config.yaml
n_layer: 9
d_model: 96
n_head: 3
n_kv_head: 1
head_dim: 32
d_mlp: 256
vocab_size: 2048
activation: "swiglu"
norm: "rmsnorm"
norm_place: "pre"
norm_eps: 1e-06
positions: "rope"
rope_base: 10000.0
rope_fraction: 0.25
qk_norm: true
attn_scale: 0.177
bias: "none"
tie_embeddings: false
parallel_block: false
init: "uniform"
init_std_qkv: 0.0558
init_std_o: 0.0
init_std_up: 0.0558
init_std_down: 0.0
optimizer: "adam_variant"
lr: 0.00295
lr_mult_up: 0.67
beta1: 0.95
beta2: 0.95
lr_head: 0.00495
grad_clip: 0.5
warmup_steps: 244
schedule: "wsd"
decay_fraction: 0.935
decay_shape: "square"
final_lr_fraction: 0.0
batch_tokens: [8192, 16384, 24576]
seq_len: 256
doc_mask: true
train_tokens: 83850000
steps: 5615
dataset: "wikipedia_en"
Each number is 50 + 15 x the weight over its row's rms, rounded and kept within 0 to 99. Layers, rows and columns count from 0. The size before them is the row's rms in percent of the matrix's.

# layer 2 MLP gate, 256x96, rms 0.0721, rows 141-174, columns 0-95
099:56 72 69 40 64 48 36 58 63 43 75 52 45 68 52 37 58 48 54 80 35 68 25 66 31 34 63 54 58 64 44 24 35 49 31 43 41 64 51 41 41 69 47 65 38 39 54 44 24 41 61 38 46 15 62 68 54 73 60 49 69 45 46 53 65 44 71 44 70 59 53 51 33 66 59 37 68 18 25 56 56 68 59 61 99 24 65 42 31 46 59 56 34 49 54 45
101:26 43 56 55 43 46 29 84 61 43 61 52 45 66 37 60 66 74 28 32 52 48 36 32 56 39 59 47 75 48 34 21 41 40 49 51 28 55 54 49 34 97 54 80 37 60 65 49 52 44 55 50 58 40 49 37 50 41 40 45 80 34 53 57 57 29 49 31 38 71 60 34 64 73 48 56 59 29 51 31 47 63 26 66 75 18 40 48 48 71 74 54 57 61 72 45
091:37 54 08 22 38 36 66 49 44 39 34 50 51 40 50 39 38 54 54 42 32 58 35 52 45 60 53 70 48 13 49 34 85 43 36 61 31 40 42 39 64 46 36 41 41 33 51 40 19 62 57 29 70 45 73 49 48 55 40 42 55 23 70 65 63 24 64 35 55 39 47 43 55 51 59 70 53 51 53 61 76 48 67 25 75 59 47 50 33 04 44 50 39 46 54 69
094:26 53 74 74 58 49 41 48 53 45 57 75 43 60 65 53 41 49 53 29 62 55 37 39 65 40 89 54 41 57 68 42 66 59 72 19 65 43 55 42 74 65 49 55 40 40 62 64 61 44 26 44 46 66 64 59 61 43 49 30 50 55 49 48 43 25 59 45 43 44 70 64 45 56 59 57 76 29 38 43 33 19 60 49 85 28 51 35 74 58 31 28 55 62 39 07
083:54 58 44 37 35 46 64 28 59 20 22 65 50 43 61 48 64 42 44 75 67 62 43 51 37 64 41 67 25 41 48 43 37 67 41 32 58 47 41 69 55 52 51 52 56 47 70 47 62 47 56 63 26 56 44 72 69 49 86 20 73 44 39 63 46 64 57 72 62 36 39 68 59 56 59 35 14 33 68 59 27 54 46 58 18 67 51 65 49 51 26 33 76 66 26 50
123:38 52 48 71 60 27 49 38 51 38 60 54 70 67 33 19 35 58 32 56 32 44 47 79 21 39 52 76 49 21 44 44 43 25 33 47 52 57 56 41 62 55 51 34 10 44 28 57 44 56 55 54 54 59 47 54 63 55 63 52 47 70 42 54 43 07 38 55 11 67 24 61 28 63 41 42 67 56 85 35 39 55 43 47 55 46 43 55 54 30 26 56 63 47 41 57
099:52 57 45 19 31 72 63 45 49 42 66 68 44 51 49 60 57 52 45 37 76 40 43 53 54 54 58 62 33 36 32 24 74 23 65 52 35 47 74 49 84 44 52 57 55 46 63 52 36 48 58 36 74 51 59 47 34 54 76 46 47 41 52 12 31 67 69 73 32 30 42 47 29 62 76 39 65 74 57 41 79 29 26 64 61 60 35 58 34 53 55 34 64 44 52 71
089:48 54 33 28 57 60 95 54 87 56 54 70 49 43 32 25 47 35 49 40 55 40 36 70 57 43 45 39 39 40 40 40 67 46 53 36 53 27 54 43 77 51 56 44 36 30 63 60 42 50 56 54 60 55 54 50 58 62 35 66 52 20 35 24 40 37 43 49 42 61 54 76 33 00 70 55 64 37 60 64 72 53 57 66 56 34 67 45 62 51 33 12 57 59 43 56
093:32 59 43 25 28 55 53 69 31 47 34 78 42 71 52 74 39 69 63 57 28 33 39 51 56 46 52 50 73 36 46 29 54 40 29 52 41 46 44 39 54 76 63 52 53 52 54 68 39 53 52 32 79 54 76 51 49 79 64 54 44 50 34 33 43 24 50 43 48 57 37 35 39 23 59 17 69 21 40 45 67 30 22 68 55 51 35 59 42 38 49 13 42 46 65 66
096:57 63 64 48 61 34 63 65 42 29 37 64 60 30 24 42 34 30 63 48 28 21 57 46 45 50 59 38 66 26 69 59 68 39 38 41 64 34 60 47 69 68 46 59 58 30 51 39 62 55 48 60 56 45 76 38 61 52 46 73 40 25 47 35 48 75 40 42 61 72 24 40 38 43 49 74 80 34 59 41 46 41 47 67 34 51 32 76 28 60 18 19 33 45 46 29
100:52 44 41 39 49 36 55 50 41 45 32 59 63 60 47 45 62 27 33 75 48 38 55 85 72 28 64 61 33 49 45 16 34 40 65 78 33 62 46 28 46 49 50 50 50 59 60 65 47 57 75 36 79 61 45 07 52 73 38 45 38 45 44 36 35 56 45 55 39 44 59 65 62 43 32 48 56 15 66 42 48 46 33 31 79 29 55 65 14 50 58 37 58 60 41 36
080:87 45 65 54 59 56 56 73 43 45 24 76 44 47 37 50 28 37 33 55 40 57 39 47 49 38 42 30 64 62 53 29 70 46 41 47 21 67 58 39 24 41 29 54 50 54 61 85 47 87 55 63 51 49 42 36 54 48 40 64 37 37 44 46 34 73 33 41 49 56 58 70 26 27 46 67 43 30 36 62 52 63 57 48 63 64 44 40 03 45 60 61 49 35 27 41
085:56 71 44 53 42 71 47 44 63 51 54 48 65 66 84 65 72 78 43 32 37 40 52 32 69 49 64 51 47 57 56 31 51 56 48 13 61 45 57 43 44 52 45 29 52 49 34 68 47 70 23 54 41 45 57 32 48 84 65 49 39 38 65 51 41 20 62 69 66 50 18 34 50 80 63 26 51 49 37 46 78 66 67 53 53 45 55 68 11 60 50 61 53 62 72 56
135:64 61 33 39 04 60 55 50 44 43 46 46 42 41 41 94 75 55 71 32 55 54 20 38 60 72 56 50 44 67 52 51 53 34 33 71 56 32 53 47 59 54 59 34 62 42 54 33 29 78 37 63 48 48 41 59 70 47 57 69 46 22 71 53 36 59 41 67 41 46 33 43 28 12 38 68 39 58 36 62 59 46 64 53 53 57 68 36 38 57 63 51 45 56 75 77
091:62 61 69 42 44 47 49 47 55 46 58 32 47 73 47 66 56 46 51 47 40 37 19 20 54 38 59 53 38 48 64 18 47 26 54 57 57 32 23 56 43 38 73 40 63 57 54 55 24 57 45 26 57 57 27 60 40 32 61 77 79 44 74 64 51 45 65 58 28 45 28 11 33 62 32 56 45 56 29 34 41 68 67 57 45 68 50 54 24 62 50 39 67 16 53 64
089:66 70 56 73 19 33 73 49 61 46 72 59 44 20 63 64 66 37 51 45 26 29 63 46 53 46 66 58 84 53 54 19 42 69 65 45 69 52 33 40 33 55 52 50 56 70 47 55 63 39 35 41 65 45 59 36 50 62 62 46 57 49 54 81 47 24 55 56 62 57 48 30 57 44 59 34 44 60 28 84 66 38 32 73 63 52 53 35 57 61 60 28 62 30 82 30
086:19 38 48 53 68 40 31 61 73 67 51 45 22 61 68 53 50 45 49 49 35 33 59 37 44 64 49 50 40 51 52 20 49 99 45 55 33 59 29 25 55 64 59 52 41 42 40 45 60 43 34 55 52 38 42 50 53 68 63 65 59 71 64 64 48 20 19 63 40 56 43 65 86 41 55 59 43 43 43 67 52 80 47 31 70 48 73 69 52 40 57 33 52 62 61 23
081:55 29 64 52 66 25 73 25 62 53 40 53 41 57 57 36 62 11 52 45 66 66 64 64 29 64 63 43 47 46 56 62 76 45 52 52 59 29 57 52 80 59 39 51 29 72 64 46 48 51 65 11 62 44 48 70 18 48 68 41 48 64 43 62 59 65 70 46 44 57 51 58 48 60 34 65 42 40 29 46 76 70 79 39 60 59 79 55 53 32 48 60 25 60 27 56
092:50 60 29 28 55 42 71 45 63 71 34 46 47 43 62 50 38 60 29 35 67 47 41 60 55 28 76 69 14 67 56 46 40 66 71 38 61 62 58 26 38 64 62 55 60 47 52 55 63 62 50 70 31 88 22 42 64 48 44 56 41 62 52 54 43 70 45 61 37 62 49 65 41 68 71 20 43 56 38 49 20 42 41 49 42 43 58 32 63 74 16 44 69 44 72 25
109:27 46 40 37 59 49 55 62 88 40 52 88 50 60 45 25 54 28 45 51 41 56 62 46 29 50 57 55 61 35 53 32 64 41 37 30 35 77 55 31 65 47 48 69 52 41 69 47 58 34 65 51 50 49 51 63 84 47 70 63 66 55 24 75 51 65 35 33 34 56 37 36 32 41 62 56 47 23 66 65 81 44 47 34 68 66 58 58 46 55 31 57 53 61 10 64
091:29 80 49 71 42 63 44 40 32 21 71 34 63 30 48 53 60 60 27 31 14 57 45 58 37 47 59 66 33 55 38 55 50 52 31 43 49 38 35 62 43 42 64 64 29 44 36 75 41 49 29 30 75 50 70 32 35 47 29 69 51 65 65 48 43 40 50 21 58 60 75 43 46 67 68 48 47 66 45 01 45 47 44 69 46 36 59 32 45 43 48 70 51 58 47 35
096:53 65 68 61 61 64 38 54 51 47 26 44 53 77 39 31 59 49 04 61 29 47 44 46 54 36 33 47 44 50 30 70 33 30 17 39 64 33 47 48 39 57 38 48 10 25 40 52 60 41 61 55 51 73 48 59 45 49 43 37 75 30 56 65 69 42 30 46 70 25 38 42 48 48 23 42 44 31 62 59 28 35 36 18 36 39 62 73 49 43 52 61 63 47 35 49
092:37 44 53 63 30 51 60 99 46 46 74 70 36 41 44 34 87 33 70 25 36 42 53 59 44 06 54 41 44 47 70 64 54 57 35 45 52 55 58 44 66 70 63 52 38 36 69 47 35 53 48 33 63 58 53 66 35 69 46 67 45 34 45 74 49 48 43 35 44 41 34 69 40 19 22 67 77 48 55 73 42 53 57 54 55 55 48 55 49 49 58 73 40 56 62 61
074:44 73 62 25 39 59 34 33 63 60 46 47 49 28 58 55 66 37 37 65 09 23 51 36 50 39 21 70 49 72 65 29 43 61 44 46 59 53 47 59 46 44 37 27 72 66 60 63 49 43 22 07 46 44 61 48 27 50 66 59 51 32 49 65 61 49 34 41 46 52 18 36 40 55 50 40 45 46 34 21 61 44 46 50 56 44 46 43 59 61 48 14 57 27 21 42
101:43 49 64 57 42 74 68 25 42 53 28 52 33 49 43 69 50 47 58 35 30 63 46 47 43 63 63 74 55 49 65 32 67 45 43 43 59 39 70 61 34 47 57 52 61 44 31 58 24 36 57 70 28 34 84 54 89 61 39 31 71 38 51 26 54 47 46 51 67 51 41 47 44 54 55 45 77 45 61 32 49 51 47 35 56 13 41 68 51 91 29 28 63 78 44 45
128:55 58 58 57 26 41 17 32 43 53 21 24 50 29 52 71 52 64 51 54 59 32 34 46 62 53 38 47 58 61 52 64 83 65 46 56 71 42 41 57 27 54 46 45 57 60 39 23 46 84 46 51 44 40 53 32 84 69 72 30 46 24 65 34 52 61 56 63 38 51 34 33 57 19 45 57 38 60 58 39 44 49 53 39 34 71 59 22 38 67 51 65 79 66 31 39
110:26 43 32 03 55 31 41 77 67 46 48 41 63 62 39 51 35 51 69 65 68 55 67 67 50 56 40 35 43 71 65 46 47 39 32 55 37 38 63 61 49 62 47 65 33 56 56 73 57 47 53 48 41 53 47 43 77 55 44 45 60 24 41 25 51 18 61 24 48 74 46 67 55 47 53 39 34 19 70 41 50 70 43 31 37 68 83 45 65 73 31 36 64 55 56 37
082:46 45 37 61 39 39 50 47 59 49 42 46 60 50 71 69 53 99 49 36 25 38 27 55 69 63 50 20 50 51 55 83 53 64 78 55 38 35 27 59 51 54 33 59 24 47 62 48 62 27 38 37 62 49 53 37 71 66 44 44 48 57 73 85 46 54 51 45 33 45 38 22 58 31 70 49 29 55 32 59 43 46 48 60 47 31 45 61 40 69 34 36 65 39 82 33
097:52 36 33 58 57 43 31 39 59 32 51 81 63 26 60 63 51 36 28 48 68 58 79 56 45 52 45 63 61 70 36 33 55 69 46 51 40 90 37 52 44 64 40 76 56 56 42 61 32 50 45 26 45 43 47 38 60 16 48 37 28 82 58 52 68 47 55 73 50 52 76 44 63 65 47 58 55 47 45 54 64 41 42 12 56 81 62 63 77 49 69 52 40 52 33 29
081:27 80 50 53 29 46 53 83 43 72 53 53 49 46 72 44 50 59 63 64 46 23 59 63 30 63 41 65 33 42 61 70 29 67 51 37 79 61 29 25 35 60 51 38 64 42 56 33 64 39 50 67 30 72 50 67 72 54 49 34 60 69 58 54 34 41 69 38 36 45 59 72 65 67 67 52 34 36 44 36 42 34 62 55 62 38 72 46 63 22 65 65 81 59 54 31
108:42 51 39 33 09 48 58 67 50 49 45 83 37 52 51 54 45 31 69 43 31 39 47 40 52 32 60 78 50 36 48 32 54 45 35 49 56 42 44 27 62 85 57 52 64 54 44 82 32 70 74 38 86 54 55 46 61 60 65 47 41 48 44 35 35 30 52 37 49 54 22 48 37 40 69 40 74 29 30 42 42 57 31 69 66 55 45 44 49 27 65 20 29 59 67 43
093:49 77 65 71 53 31 46 80 71 36 53 56 50 75 44 44 12 42 48 46 43 38 47 29 49 32 59 58 50 36 58 48 31 58 45 53 65 77 16 54 58 61 53 55 38 54 45 36 57 40 26 26 42 55 61 56 43 59 75 44 49 60 40 70 69 40 43 25 72 61 25 06 42 43 48 58 38 59 51 55 51 64 30 55 56 51 63 65 35 63 75 48 78 35 40 75
102:40 63 50 70 31 11 55 60 45 24 22 64 56 51 39 66 53 63 69 33 57 54 44 53 38 44 79 43 50 69 70 60 58 36 76 25 40 67 34 56 65 67 46 57 41 49 57 54 61 50 35 15 40 51 64 42 69 48 38 50 46 67 41 64 32 70 56 33 53 52 51 38 27 42 66 75 83 43 78 38 41 63 60 55 60 37 27 47 36 47 63 61 40 67 83 49
096:56 35 52 64 50 58 52 73 55 89 41 55 65 62 71 55 62 08 59 50 32 11 69 61 35 48 42 26 58 53 55 65 40 33 39 39 55 82 46 41 39 60 34 47 48 51 29 50 57 50 78 74 45 24 64 52 72 30 71 79 48 40 50 42 51 50 44 48 64 56 38 44 29 46 56 56 62 50 29 40 44 45 50 63 59 42 40 50 29 14 60 39 22 69 56 47